Part of a small language model's weights.
Size: width 192, vocabulary 4096, 8.66M parameters.
Architecture: LayerNorm before each block, no biases in attention or MLP, attention and MLP in parallel.
Training: a variant of Adam for these matrices, 591M tokens, 9020 steps.
Each number is 128 + 24 x the weight over the matrix's rms, rounded and kept within 0 to 255. Layers, rows and columns count from 0. Numbers have three digits each.

# k: layer 11 attention key, 192x192, rms 0.0617, rows 187-191, columns 96-143
# q: layer 11 attention query, 192x192, rms 0.0587, rows 188-191, columns 96-143
# v: layer 11 attention value, 192x192, rms 0.0708, rows 128-191, columns 96-143
# o: layer 11 attention output (transposed), 192x192, rms 0.0739, rows 128-191, columns 96-143
# up: layer 11 MLP up, 768x192, rms 0.0903, rows 0-59, columns 96-143
# down: layer 11 MLP down (transposed), 768x192, rms 0.0971, rows 0-59, columns 96-143
k187:121087095147085149148130159108124099075119106087141118107151122146107111117114132141182130172141139154131146107135157104138116112118115140128136
q188:160141112121154138138133121122134142117164135158086118154175140092188142091153120129173144127112133102124093079126124136146163140145163130131139
k188:178098118145143178162162157130085145093137149140089088154128106101162142097118111134107164155126148110145112160134172118115173094136145100099152
q189:153116093120123136101140183097152122121123103109201144129137150128141166131140094113133123130142132147122152149115103129151130137155166089114119
k189:134122129160146145152126111144162093131129134109132128112120169106153153134155100124115140093118143193115117143143091128150093101119140130178130
q190:126184116196133132126107121138126104145105093119131138130088165131116134144143157116090177124112130098089158097121178137121165114147150089127101
k190:110181111106111111098138121128144098174183082142120086164137153110116149126137112170145126131104110129164141087087117135161106141145121113108134
q191:125097137096120118139138101115120162106136127105133131118117119137109098148090132084130148160129155127169138135116133107119137135112087102131125
k191:092112138146136137126121152163140119098125072109140137108122129129118130134137106130057133154118159135150138102112132103123139145124148128118104
v128:135129134105141075072117099150166117073124113131133142112156133124183148122100115143170101098127180116099152120115067124165148161142161157120158
o128:079117130093140137153142148151104144164135145120159176086143098107130141133142158134108136140118139110138095109171171147111106117124164137152120
v129:116153156144121124132137097129100108105119143153156145106118165104114141126128129129137121150129115186129136101103078157147166148133128136149117
o129:147136125143118121138115118127137119136147158134094133086169107102154099143144115140137109090149115117160099146171144122145099109137148130125089
v130:128151155126092185090103130094112101121178153122126118097135092132148153138100151125123116137133122115125116156111091135137116102122157108144144
o130:118159151159145113114088138139128127150115102143108122143107137126116153133081168119129142135130119147136119127129147096130120122158101114133115
v131:122123140140089125077106150107088097130135144130132119133152153134115117124135096150154140086103124119116146146124133152180126095091121136142135
o131:146135125120118157140156140172114124147138144137127106127109111130115136102131117122118124151122126131158108142133094077118099121144117074095125
v132:077138158158102092132143151120112133061116136138143148119131154089123118118133148123135158136120138132126126122109109128116130105115165154122129
o132:138155138117153121134112141162127132148143128118151134112146152140116134139125131076133145138109155087153089147129127123120085062142123152119137
v133:130128128129137083125137153160158112113090073109108134174135123118161153122133121120129110145119112137146101129093147111120104080168142144171150
o133:155128168088143129120119156142123094112150122154119109073142145075107104157079116108129111129086139125138140149159154124128150153103136131093119
v134:165146166087116089116109126120142098175123153097120118118136168096162121122136090148177126108141074137107114164125123125130098142089105132135104
o134:123125123144145141097113148134109157114116154124142168143119140144098119113119176088095121142137155155124121116121138112161160151113123116133129
v135:140097139143146116068128098124120130155103123129109151118124127141104101092120127129146108157117136137117117150175100109122120122179103120120121
o135:145158104105110142121123154122108143124151097104126113122130139128136154164125133097121130144144123146088125140161117142149129119122165132137125
v136:129125130133140084101138101110114135146143147152121116143120124137133091108142148133119175099106094137115107136104143147127152129125142127137137
o136:116122123135129128146144120146096142162061132143120141133128152130120111171108158157094116162124160083117156114114102146154130144108083119130112
v137:119136124123120131135112113156113130114127094109106143209112146144156121114130157123149124102138102102141103136119116156156129149129137107176163
o137:156128163148152131124172126157138148113116141105140130086143109136121165146121132087085135136132160150148106124141107130157150114120130141128133
v138:140122126115091100139117141120099147149160107097139118109129124115132166155127107122175111138126163140127146107161154131111123104141092101110119
o138:087127124109127150099149095128145142146113125146116134146112105138143121109113123141101124146116123105132154152141134150113157117129127150118146
v139:121131156143122116092100166127112109162136109137140111141136138151189139148136074128128126126131118113119113128114160134124179086103102140172122
o139:101111152188134137152131113141153121137113121163123143135107081119105152106134127139128155126136124134110103123129139119135099142136160122108125
v140:145095162113114140152112131139103124127112141133130111145120151123158115126143145121133145144075165121094110105140133134112169121149160094136129
o140:096135170138138109116168151143130125153131158106120146120118125130133133147098169116143156099146088113121109158118141122165128144117123150106120
v141:147136122157124115137147144109134134106132143111142124148141132173136153111120127121142118109132100143142129137178118133055163119162111130124074
o141:116141133183117140137134158131139113088148117106133150084105118150135094134133157088109125091106143143164135115144130152143140102135146139108115
v142:096126122137154133158138115140180130099106145147134128148137137110143076131144133151137131092128152134114146092161139128106137160132097105146119
o142:094138142107103111127155110150118149154088131096158143100133124142116097124131117111122119166129106122130114153114085158125104116146110142127122
v143:152130142143150134080126147112145109120153120126130131141129118113103138115174146119128126139097090120097109141132114137149092115108111145131116
o143:163109100117123091107128117106073116134115137152115124144137174118149110120100106163101125129149145140129146098121155096161152119128106114130106
v144:141162110128120174059126176132129158144143073091094134130133150133136181139139119132092149151100122124128144095145114134134143110097087145130110
o144:142136124158123122082123113133085140160092150131127157119129147140145135100110092177120155135124144159131110137136096141099095139129156094151127
v145:098126118130145140096110091171135121120165108138109100171123129125124138166128128112092155137139131140152159122084134168157076140112149128137161
o145:147110135138125136146145115086122129114104116102131085106135158136139117125092093139104133143153135123115160128127094097082146119114100156146149
v146:126157156143175096166093146120105116131108157121134131150138139129118108128128167133113138119106105137179133094140116120140149120155162163153158
o146:131116136126118115156143161126129146161108122134157130114108119156135148170128132163137118150123149136156079154110102147088141150085156139107114
v147:118081130116137100134127140139107113171140144158136144115128095155113115103131078143125084144107175087141131138143109086132170108124137135110155
o147:096140100142126150132101094147141080130113133115133119132148130095133135136127121094136126103166086157133117094143104165169138166105128108124149
v148:150121136109114137113154140138099134099115094136117111084133115146113185105128116133114133084141154096153119143132115137170140122120148171101135
o148:112131119127145096111116149125115081150147121113125122120127129100167087138164127090105146123127121161122132133130104143107148142133144109128140
v149:128113129181094165136169063123086145154156122124159148119131110160127126113102138133086116139111085113098134142077125115101104150123132045118143
o149:100106130187106126140112102139131131088082127142095127131151144157119142128135159129116117157150154147111131123154106115147126121142123150143127
v150:158134157131134160153160079122171139115110097115117154119124101091096159156145131117116132135114171138118116139127122123106113130100132142099147
o150:154155128105125100066082122088114117127131175131119100172139180125144122122119094140159139174105129134090143135128145118144116119140134125140064
v151:122156135095124106160109085158139126085091110125096110125132104125131116153160160129128135140131102154186117115128189091101132177144128139115141
o151:145111105097114141127145109122163087119143083123192128112168136156131175125126110143126078129117155149123096151121082170127150130125091171113136
v152:144142090133143179173154115151129139123117149117115095129149173124136145090122139131151132084105162147136078130138145130081145118108136097163096
o152:097146136134119140114144153116093090140133082102130175143128117194121120122123099078132129080128080122151123145098110115118125160141080110101137
v153:108133119130173146146171138145104139118107131151117128121131138140133116115151144128117152148123131115124123100138190168139156115134152114106121
o153:128148125110091101129106084113154147128117125110146158129159136119140127162125136050106134121145116129124132178085125106103111111116125163131156
v154:118174148157090119150133129150129125112108154128148107160134157118142160130139149119137133148124106136114111131090128124137144125106143152110145
o154:099151122124179089130134133135111107139111097124107115112138089149126132194087144105170113107104152120162127133115142121148129111120106127170098
v155:122139161166116155169110087128143135137135138118096124168111149142119120122141120108136117169157108133108111133093127110106096156128110086123115
o155:138109086157094133106128118118145122085083154129129136120135118152101160138128124143118114152109131136139158129168118141142138128138107132135135
v156:122136135140113078093108124116132126152118120125144125096107150146137127100158090134115147108150095116137110110160167140114114086136125129134120
o156:164085110113139125134168136145110137105161112132090178128144109093135124126110149118121077110133113118133114117132133148133112137119131148103126
v157:115116126136167125163091125135121137127108147093128152143110109150171102143144124128132156117177104095141091105177148100164153144119076136137144
o157:129131119110139142128151103111154166117111119108176117169122087142139141137132115145136125148127139102126159112083118160103138127124188161135133
v158:102123120103159127113119132107123160133088113131125137098097099124116120145128084135122156090146089106133167159101104127165120124140131116111156
o158:136111086121113120165117120107096119143155192148112119123150140112103112134127085179162144176133115127083127105187147139139107148132137143143107
v159:133156127093148149128130165118141118145149114148133143087133156122158109119127166132155119154103107145123127109119149143171114130113110165123128
o159:149098165161125094099103124136137151141135114112151132137072122129109154115145156107093095120122122153129136135112115084108136089114146090124106
v160:098103110160131135129134138127106127146128127131098117122126133144113137100095119142125115096156137124128143120186188153139135094062127136140135
o160:095146119109151185131099109126115138139161120120153130153162103121142097114162091097141186153139104165118132113074130104123111128147130152127157
v161:164131096172164107103148086128109133145123116124134146148141094136120122087130137109080129117115141110111073143142098127120134159116119142153099
o161:126131119132109145105102131126130159112132116110091095148155166131141093175123085136114146131133164124151162098136129162147103101155131104104125
v162:132101124142123142142142148168166155091133107120108137115146155124101133109162104140091154158152154106112138110123128126154119125129112095127137
o162:127115118092108093133113091177112145132144158132142146118142135141119110086137096133139152074153113126120139108138142124193113107104147157122168
v163:136160115137149124129165146131115126133086149145136120135143109117107111096157159119128098158102141137162099137112132117127107129136127110144107
o163:176115143103127124085139139100172142097131104154124147122137147105141148181087114129105143141120119142194105129135113107109144126139093107112085
v164:134165134146096158125161163132108138073138158125136142102127123156098133129119138145153112125098155118114128122118100111103131128089150147098147
o164:119142150168149098137106143112134118083099109142123157148144138113138135119164157118113125126139111126164127138132148093111092128161108097136063
v165:126127114118103115110133125137107142139156154150106116107137156118091109124142115142130114158086121180102080124139159141146133095088108123138124
o165:126115128130170170109114143144129103163100114107132180119101171152157094122145148097139127114132143103129148156123136100115097128164148136088170
v166:110124158131120156091122132157116121117144136112101126130128163125132134122126109146139128127118177150092121130110153138121145110155176149164136
o166:094148149178115122130126106166121130131083133125132153097124095137114122125100105042120155130128093109111106141111118110167134139105153128124135
v167:147105150101101123135131090139135134125106141149135119154128129126158139113097141129149135073144173117155136125109074136140139146108104117119104
o167:148175131082097143124146154100109098121198140135115144099095154086103155115139133137157103097129105101123083122108172141146130117114126142123131
v168:159152064092114130165166098121079101098144080143168103134140094119177141154112131123110128157122133138120125121151136134123128118117111133153136
o168:101124159157120148126116123087132137130126124124154137135129122163126124131125123140120135111160138136162118115132105115108189111152169095140162
v169:133125140116133144176092102130124130128136123121105143142143150102154096105128135130130119104132140143129090137105133145173137177112115147202138
o169:136129135116143107131139133119105127132116119136131115102111136163098131117110153117111114116152140106085123117116148135127157122131139124088146
v170:112112084147128123154117135128130145105148198140135144128143134140136133110114134126109121167139153096106130148109137125140150127139131097182095
o170:129145134103160091103140132099115115117133087156118099090120122157108124161082172169121166110165110126121127124109115154117094173158107137110131
v171:120123143166120116108113132116097151156119157129181148137146164112128098121124122122122122155136142120116154120127135117103138129134142140097134
o171:112098098105154120120132082175140118117119111131107138180136164144152138124127130109129104131112120149100108099123121173148095091128106139130139
v172:139145141120086118128163165133120132156115134151120127119109155116152102122151109128105127114131137108165127129097129117178132089098157128113107
o172:111109131117186089082139128145132143132134131117088146136121129096123130154136139099125168150110140101153106133142107126105103130116109142120140
v173:120105110131108124150114108141148142100165135083127106106120099143117124140135100145121127126165160112105139140134148142112152138189120128117112
o173:077094117140126122148136137125133107128146130118140141093137102131126113093149129129141122125119107138109149119165113145101136113107166140123176
v174:135139115154126113122157083114162143119159085175144114131089087118092104101165090135115164115118131134122128139097151133120097148165132134136077
o174:137138162165118176128126139113084147118125149112081104099168110100127128148113106121138141133102105117119178125126105106118161131087098102129138
v175:126105104135148137164124141109094148135122103168135125120127140133073088128112143117143124146139124146108140106150159165139092111135080103144129
o175:179124110091129119116131088156125142140203109092112099106143155155137097117126109119126129133153126138076139135165089126135150120151108157118184
v176:128119165141144116104094129139160146132109134120109149094139162162141137092137125134113137126131112117135125157126121124134091122099118129101113
o176:139145088187116116112135148171125108100130118104118144130083107164086145130172160110088132089111139127123165114131132175148131162140109142138133
v177:136118115139154142144115105079126096126155137129120125166131120144093120119106152125157111127128131142100128141158129150133134123136128145114136
o177:114085136133103160128099127130118089125157132129122077138127157122162110093111115127140109125113106174097129122109158069140125106117123121146094
v178:138134119152156138144129162148085110127188169067138134110131100141134096134130128123149108158149128116145136153116151134110146144174148144132150
o178:102090159127165109169128115116170105128106095115132115133163098144121113107096137080105139101149104141092134120132125137156138132137141166147123
v179:136106085111121097077133115132105158143158129108132121148136099130122134078112124147145144135151114119092107133153128142149102125111114156130127
o179:128103124136112211154119118132151165154137095136136136128150145166139106148134127137137157114146136113087159116113175108138128100140130101157175
v180:131146126139161121063109117132166128147148138115139128111141121108143128133161096131119141122081147107100134104154119135156136164170134136121115
o180:112078123118084130142117144123149148137099140155128147107166165130149158130117115128160094130174122165111094147138142117102088100131143132148138
v181:150114108137132102109161085131096108142129135131145135168124140143145154099146159116115144117132105105131138142123133133120133176104127146147105
o181:136144134130096123117145144048158158115151123084130117143139104119157124145112113153117138120117146146157128122130069128154110122126162105109119
v182:108161126147119109173138133111126111188149128118096126180120143128127091135125107119150115123140136118109101157140113129132080100124129123117102
o182:155098106117145114102108150170142138117141152115118116136094134118076092153120142128125139138122137119157150134148146100139140116132142158109137
v183:094116129156161124187131150159082106116126190122152143124122132152128129126143121107166115158131125126133131105136123125126148103167155168119147
o183:064112096143142098110131131137173130102119100072130150138146090119157127151113125066122109136106134133181127161154135152088127121108129165130135
v184:143128148125146183119121161147103126117136145099110105135114130143158143142122129136147148101142093119147130132121106137151090178115105153123146
o184:147118126173084133132163109151154138127093134104149145152138092108153102125108122123119110161128147155146155162157122124114130142122117149140161
v185:137138139163122127181124101135113111095136113145121150125127130138131097120098120123135109147140126109122149121148132145128108175107162131132166
o185:104131109128147116167139124150121102103165102107112104094157149167128112084150141094149087134137138153100107106136112147114156126138136130121128
v186:133119136090129148125127087135110098134155135142113129112116155137171135123143105141077148068150130137133128140074143165100114181135139100171143
o186:121091117147117130153154119134119155115102109080118175127117105125114141104096158149134153171109151097118140133157112093112114113112120165104119
v187:102109116145154166133136123136086149110122136122107155122129116131132113147126100121164141141116137162138126118130135101120122107115165102140125
o187:138114156135150106121147118112157127130122145124111106120138143135118125106122085110085109164145093107153128144121123121157138137159112129107097
v188:120141149133086113133102094106139121175154133140147127080142115113102116172130099129152122137120148128121141101110088129145124120096114120168152
o188:086137165104135147077117141125114117112105125161146146161158128084137112109123116164143138160140122145133080099127151116128094110098120115100096
v189:112165114103109143119132169123148107166152155158114134127111139108166087175114113125132144138111116146099118110184114125130121111145136114131144
o189:082106156185153066140118148135113181147109086089149158119114108153136122124102163089161115157155130147133138159177125143123123092150147158137148
v190:067129125157117117082137149099104148116100111106152137120141104120122168141147113139101146137155124119116108120175161135112111171131132131121151
o190:156128072136165132140116122128133138109117113126124112173181119150129129143126118138136127116134136166088128148108138161140133141123092122146119
v191:126126131104105161146152075128132088132175147136099103116148108110191130106142126114089121095116163151122141111118135104138108104128113104135165
o191:107114169093127114119101123069129113142120136130131180154123165129117134124134083116138134167155091126148131121109119154148130097110149150110107
up0:155154143119138115081114128145132151183155137123122116160146117136154167097130129128184163126099132165167201140117141106163139124138128092138125
down0:143134061100112138144122151141063113102183147138125172106133127107126160094113150147146100146114159109119134135121118121120100123143147140144146
up1:113153140075147111143135143134120122133150148130090113126099128176129129151160124132160150114145119124129147108145098070150122126093139104126154
down1:141143089106144155169137156147127122126117144140101175137122144093107133122140132113140091144161142090158121137133119127146133115114094129122097
up2:141126109121152104115124145114112133128115138135099113170114128141128184116129129147112111122135160086150125130145152087150128105104114113147103
down2:144149184147128140132135117165136148103103113123132135119130106136102112154138128181142147134116117137092123153108125129148150157179157128144156
up3:145127159169122127085101142143178154106117138152102101104164111105125135086136123120108141114126131109111150130128120135130157126123197075087138
down3:117104099117157163122178138134090078113178157136197128127140091151131128129100133106122137150117105188140065163127115138089107118164119148175121
up4:155152140147114148115156090118127131149108161134095109103134105147118129129183121144169131121099100140130133147076117129111154144133151082116159
down4:112075125102103112123121139120144099128138096128193139189135112115143128132081102177118171126149140144097116100147164163117127141155139157115117
up5:126116133147137168156122157120115101112110110146133115133128093141122087116127106142161141136091113110156119119148130086143156109133104119131140
down5:150148132110119117113069091103122157128104116119157144118101076155130125161142097104106154147138135138112123150096128130173101144128145134133169
up6:140113100126147148149119133086127138124105118132098124111158134138129115136126114115107161122118153097139116114150121155131150119137129098143120
down6:141119146120083112127126141114156128149129120120151121153114118127159131098149130154135092109164126133136099132096104095128124124119120185144139
up7:097127101134139136131161125085098110109148118131128102133186147137116126070146127129102149135085152151110160106118117103112145138067141163138151
down7:141148147095117169112122133197155164137108135140082111104123091119128166129123074070119098132131141124159144139127144101132051075097172145146136
up8:144165093087111123127113084088129116164075138102135066138128153127108100107159132157166137165100148184144113139101115112103108145144147112117125
down8:104133123170141123143138152155110094099166128119151149103120080141149138116135124104139136113123125135112141110167121169114140164100157164141142
up9:132174101138112138181165150132126061154105158127113083083146134162117101152128108112137151111131083147126159105094144118118146136101135054155141
down9:143122147128124092119121127118150169086120134156137123164122137105174115107112102116128129118131146119109124085167126135152147145124140140122125
up10:136134125106155127074112119107103110153136084134149113126139106125138127085170119123126110121131114107118133158126079148136193129140124125160153
down10:128149078145139102176144177118172120120179130095115149180117144106121126121058141211131131121134118102156145119080133129126126092129140120156082
up11:149143141125090118075146122074127131130087124111124134171138108098115107099151157112126101102113123118138144140108112079126102127157167138123173
down11:128126116127153129111147114087113147162111117150118106091154116114158128121135114164084166137117176104105181131146123129143164122086094128132104
up12:083099130146121117088105113128115159120146115118110107110158149144129166112121124145121153074143139122096107082165145155132135139131128109117145
down12:080174122108134133172142182188099137123081106107151124153138101143139178101139160127156140124148132134080163139134146112121129111126108087112123
up13:123220125114108139106117151116125149134104174126108092146155121148131131162118129112131151092060150142152129136127093140164106138074145085097144
down13:160125140112134111124118128112103177110109119125168141135143113134123112136160103106234138091141134110095122151098080086168121179107119129177125
up14:089176112108144147157135108115119139157082158162144142148159126185126116147129117091173094116102150137091127126109136116106140115091159131142141
down14:124122148120131107134093144141159137176140078117131122126099133125144127097153163148164098143103107107124164133150129137151109140156093077117094
up15:155123162166154182145139117146151167129131132141125136100145116172145145108119121139119107109114125127141088132116129139139145133162131137142131
down15:120099120134080074108104149113122153131139113125146128155145130098123129105100120137074121155145157119118124110111139140148124136096117114095144
up16:121132145141115092070133158126118198142129128115117128112130105143118165149127062128124170164168100131123082107160159120145093123116121144125176
down16:108152082117087145147182063129149119123120113154129135108139103135129121169146149152142145119104124118149150102140153184106148085096156113142135
up17:144154147118118132133146132116122139126118140106092122126146150110124159126110130122115163131088125139153111118166105117116137122151132107218137
down17:126111122153142130080139142081152106137115113150160136138155098139135135107151118145143081087124161141128134131120143107113127160104176145067096
up18:131142111100139104120127120128123139146098111162137140106163151176145127099140149104143124101112127123146107107109134153147123107073164125171127
down18:139157125135103167133118089123148144114135130098083095128129118123099116142145101090094132107146122154085142119131146162126125157148150101116143
up19:142124125102050085145130110117114150151135091166128147116152109169108149120143152104128148168105146156141126077183139135189100112149171136108135
down19:168170073146168141137113185106099087116142102143117128147185172142181118130123151094143099138109147121124141122108130107084105130156166120113169
up20:118116152144095100153108111112165137134110117143163163143136100112157107131125135111157151121081135100121122078127147120132094103118115140112145
down20:140113114139133157125125113117149121118073158099120126118138134116127173116129117099142153118178127093119121160135122132155138116104124143128135
up21:138136113128143114141164124091155168121112145074129107155159138148114180094127147097109139097159108112156115114135130153118091169110150107135173
down21:094103075078114157111105111133099131129136075153095126096179143126190140133128122107142130103105151125115128154145154096132145100111106133119130
up22:145135100164125157116138134142131116147084107152149141161172150122149086091142137125141109096103123137106162136138126143085096165074144084119144
down22:112108131100126090138130139098128123165127174110097109099120109118125143156116128086139131152155132129126083105120137103173129098185132140123129
up23:120138150137143125125129147121111104176079136158126123144146141108139098082130158098151144076142097106092155064129141159154126142115137136128129
down23:095137147177156089136115155122106151209080159108165077123106083112136121128141140061133110142177120145133174110179070105104120104184088104097165
up24:186155148148112149130171151120155141167125162108131117147129114113097155086105079128110149146142141085161137099143096100137124128137110077118108
down24:137130086123116123163096115155128130097131125147124116140130128124167124133147147175137123106098100153097127180125121127133132128153127166150125
up25:145144163127099108158172118114155126130155085132102118086131122107131170101126134102109135125127122125098145116125137098165108094125174159173160
down25:112087136147134104111099107140111133163171123099100186147131105112138160122139127160129145129120100101115103130169133107101103160121081084122128
up26:152113104129127160110131116060095139100156109092102160133134137122153120118177148153167118136124103087121120132151141147125107192119123118128151
down26:170190091085102132136113069125112093157122137094136137115107152143141162095104123161111150141157148138110118151097108091124125100107130169109103
up27:199201138102104135151134191127128132119122168140074136162143123160100141100177108071150149089155104143140102095076096150164171137131154115086146
down27:127135171137112151155109149118116145140133133101111149142104167139131104146118132073130135135152097083157103118117129135077153148108141158135112
up28:168114147103134169086113156130114119076101113134141120128149101154150154104123109098106174149118157136144127119162091108112128123125134109163143
down28:151120109135112146079166130153119105168070089103130118159123079122116128122133089086066127105165129104126155154124153130149165091138189113126112
up29:152161143122075163120156128120091117138070124202087121161129112152175133112106080136122163132106092133132166123137069109152112129158108113119132
down29:126146109068157107156123130141120134151148113096155083131166142153120129120135156112123058112128142115141095137153123137087107096090170152123075
up30:121120141133074140103121144109122162168091137112080114142136155116123149148130147100133177145124119155090131142127106145155154136096145155120119
down30:152184129102135114124146114118106149090119114120094171148136128059125100137111146111129123113133128127120121118107132076122124153112087113107100
up31:150164118143167135123155127136147162101144158125092099149147124123100132099186142110099170137110108109136154129140073121115100153147155102152139
down31:111112139108121118139096134116166129150138147133117096159137160114115112109147112142145114090139139162142088105138133137143139094114138132109121
up32:148135130129118146062116111101078089146137111136149136108111098112132099136143140140157184105125091156105125098162120127142106138158095117170154
down32:117112143148062080111111112159128107143172139152110135157169118155126134121124143143187092142091140112122135145121127141101118149124137124071117
up33:099146149124156135121117115144157132116141096143118118099139106120160137120130096133110141094110131129110142092132128137137093114131129087110109
down33:116123118122088087134148103138137142152143099099135101161100111145159088120142153110126162124134091126132112122116142137117122127131128132095122
up34:098129158088148115164127116105071121131123132129093111120125183139118140115144123121137153107131125119170175108125113151139097112112128145141139
down34:117132136147122125146111117159123155129081128111154174172119062111149133122141156193121064112132132122088140154138142094167157121118133108109153
up35:120138125125141093098098120152121149153136111116105111119130125133126088148119122106141128142113133139146155171136101104149087129118143128163149
down35:129121108124117121178139153131167130102108148145148141124132127194111145156142128093085107113161153090099106119117127125089135122106163104139108
up36:101100174159123100135137166129101086154117081132127123122157142140128129116150099094094123128151126106136149109157142118128115139146108119156170
down36:149174123102128127118141119138137194121133131125112122166113149099127119149148132156141120131151125121114129136123123121095136121100117134133121
up37:133122136129102141098135091120139105148120137158093099122131112141133104153108129125137139133137160078107167094177092169135094140113112127148125
down37:139147142125066099105113086118121129142128118157102103171155134128102110156121113086109158159166167094142098105170135129169098138154136135137123
up38:129097157136096147136134112104149142187103148110099136157163136146114117082126124131135163085136072137075133084162100168106101131168140079126134
down38:093110097132117096139119094154062109111099088130126128108136128168109164180102127131101123116151184126101145134143116151163113126107114176106145
up39:178146134140127116117093089123116109128120134149133108133142105133141120130097137113120171087106090148143143110147111125139143100150137095203156
down39:090144117131123118161088159096128152129120122137136155065140155107114115149126101130188116160106153084155087152123128157100105137098132152097150
up40:137100174106167127107122164088110157139094081185116118173153121119176120146140133091191149125108155145131130151172157114130152111131173140156111
down40:126144113121094174104173152122159115074194132186105147111124099142150132113154188200087095113104088133092150100122171118044099163152111131126120
up41:151111137156127124121120168095120145151145159149108128110155102164143163099136121135147152133082139098103086125096149090130139121182088131138141
down41:131162114126127127138164153094156147129147098121111133134120142118139122116171106094123108138077152104136166102134142142105088069101131143116120
up42:146143113132102132096147151151095109138097117095141142181143088128131145112157080119138174133133141123144125111088082070129092132114147100137113
down42:140111153143155127128133105128153129163114105173148114125122151134133105130106121157149128139110094085155123144146136112174156123140166105125126
up43:121103118133109134124096161083140163119182133115090105140137133123120153091113118106145125145110113086145157097100131152139101122141126146125156
down43:132112115157123149124091121111132139151112088184128139133152123081041137179142098122133148108128127133155112115144110111165141134167151071080120
up44:149126162136129094129129096123136147123087190087129120107130106150206140128100136107137109137090079145097119160104089132172120143127154115146128
down44:135124132124144154149142145138148143108161109148116078132131146138087161119134101114172161130114162120133127135126106155107110116097102128120119
up45:120092115112124145113121140143115155145116066133143114151143134131133104132158125120133152139128171131128114082158117118141067162146119125128134
down45:143169136130137138153124090102140128127122172150130148118099107117139131140130108123160110126146110098136135146123123121130172100107126114139110
up46:140143145122069156105134146144102145161108153141110119081127159131125140121141141130132131071118130100126136168122115143141139131115151115117117
down46:143089105122134132144121122121148139082168118143157133130097102159136156127125126164152123136144134120125137115097127096098108105132131147114167
up47:135118130153100132112157109083142120103115134122115080120138134145142102118153084093159156132101082117087143136138150121137162130095078092136132
down47:158165136140154143138160105151166114156154140113163136157140104146081142167126120163132115100089168119147124126145096140116119119112134153134127
up48:111094158132132168105085119147095182120128131180088112144137117118115130092114171132135139086123111136183121096173143113157126144094161138144183
down48:122135098124144122121143112128147116131165134105113144147115123145104086178138088142131094129142130122103118128093144126060137136133136107110099
up49:137102146126152161166146144085098133136121136172124126092130115105143163125112164128145139150118155116159143117148091140137114149129119096168109
down49:122145109122116095124097126125143134134150107115122154183090128176133094113119104140153102140117092143108152129085170101139132113143127171116132
up50:148187116111117185118182154127125117153080118137092150135122062125156144127119092164098127118118137109111173144163121122082126156126118117119120
down50:115119150164137154146119084129135145136147147092100104164161161122104127162148144176169139150144095095100128119071105145137079147132155124129111
up51:156161099115158082145117149113060142104138166123130169134143157091146082124108119082140134128131140156127137110104125115123130135093128142113153
down51:129131133119109133144146103134148100150163147101143079141084110122068116159135126106120168159135090159151128143149097101124123144088103108181162
up52:154126127133103127110134138082116122124130133147112111099151096135166163121089169122150138092109130087101111124185101110099095144146125142140137
down52:109108120138135131141154135133096167138111100155167113164097123100143115123125156122099137114081128130120131128121133099137127113137158124123164
up53:134130121172111097123163141106094107125170109103107101160151114109092187125135079071167133106144089129117140177113098111115138106143149144166186
down53:124119085095155130162094120126150157116113162172163140153086146157147130147140196115104135132163097141145120066134110147116135101141100118087125
up54:143162111153122153147136178141124136130102150140122123167128116158101147097176114071150141079107105092114134101130088070128132154097115120166113
down54:167147141115127123117116120149165127144107140137059105158063127127088148172127121115140104098163136142126116100108119114096171137159151106142156
up55:117126150123071173130152088101120107141118113176120088124204134151140176126155119112193123129100136094126148142142132119143121158156139119158115
down55:111146169119140104120139102125137135107149116099143146150058156083129106118097154136106173108149121152134110131149128141154124089113115135140127
up56:145188153108129135084151089120115119111148157102113134115127121122095141137176137126118132146095133081094155136114171096130106094144135123124130
down56:122090115139117139140103105127128127122086104157143103134139149115114109111086127118163118147141146155141114104117101133112145139121141137137128
up57:160172113155128145118194162132155149098100147119095107131165107137106136111140119123166136121089122127117148104115114092105140114149132130100129
down57:136093155085082104160102107139141088200145125131131149124132117142152113130113128133124087103153144158158103157143106101175164142113149108152139
up58:138132130088122098112139127147137088159112133151107138150143148116135110106127074121121131116104130123100107117113158120127100115111093110109141
down58:110125124124149127170112139151137153072121162125113152130084123108142155090097183158109104123134154138143155090112099140132136125149101152104125
up59:155131156078143115120160151117112131110125138150139133174121156087124161120193108109144153121131100095138111119148111165141138117093121136171099
down59:083140105151128108124078129120108144167135135118091139083132119186111157139121117159123116132125123142127128147159148104108114111136130110103134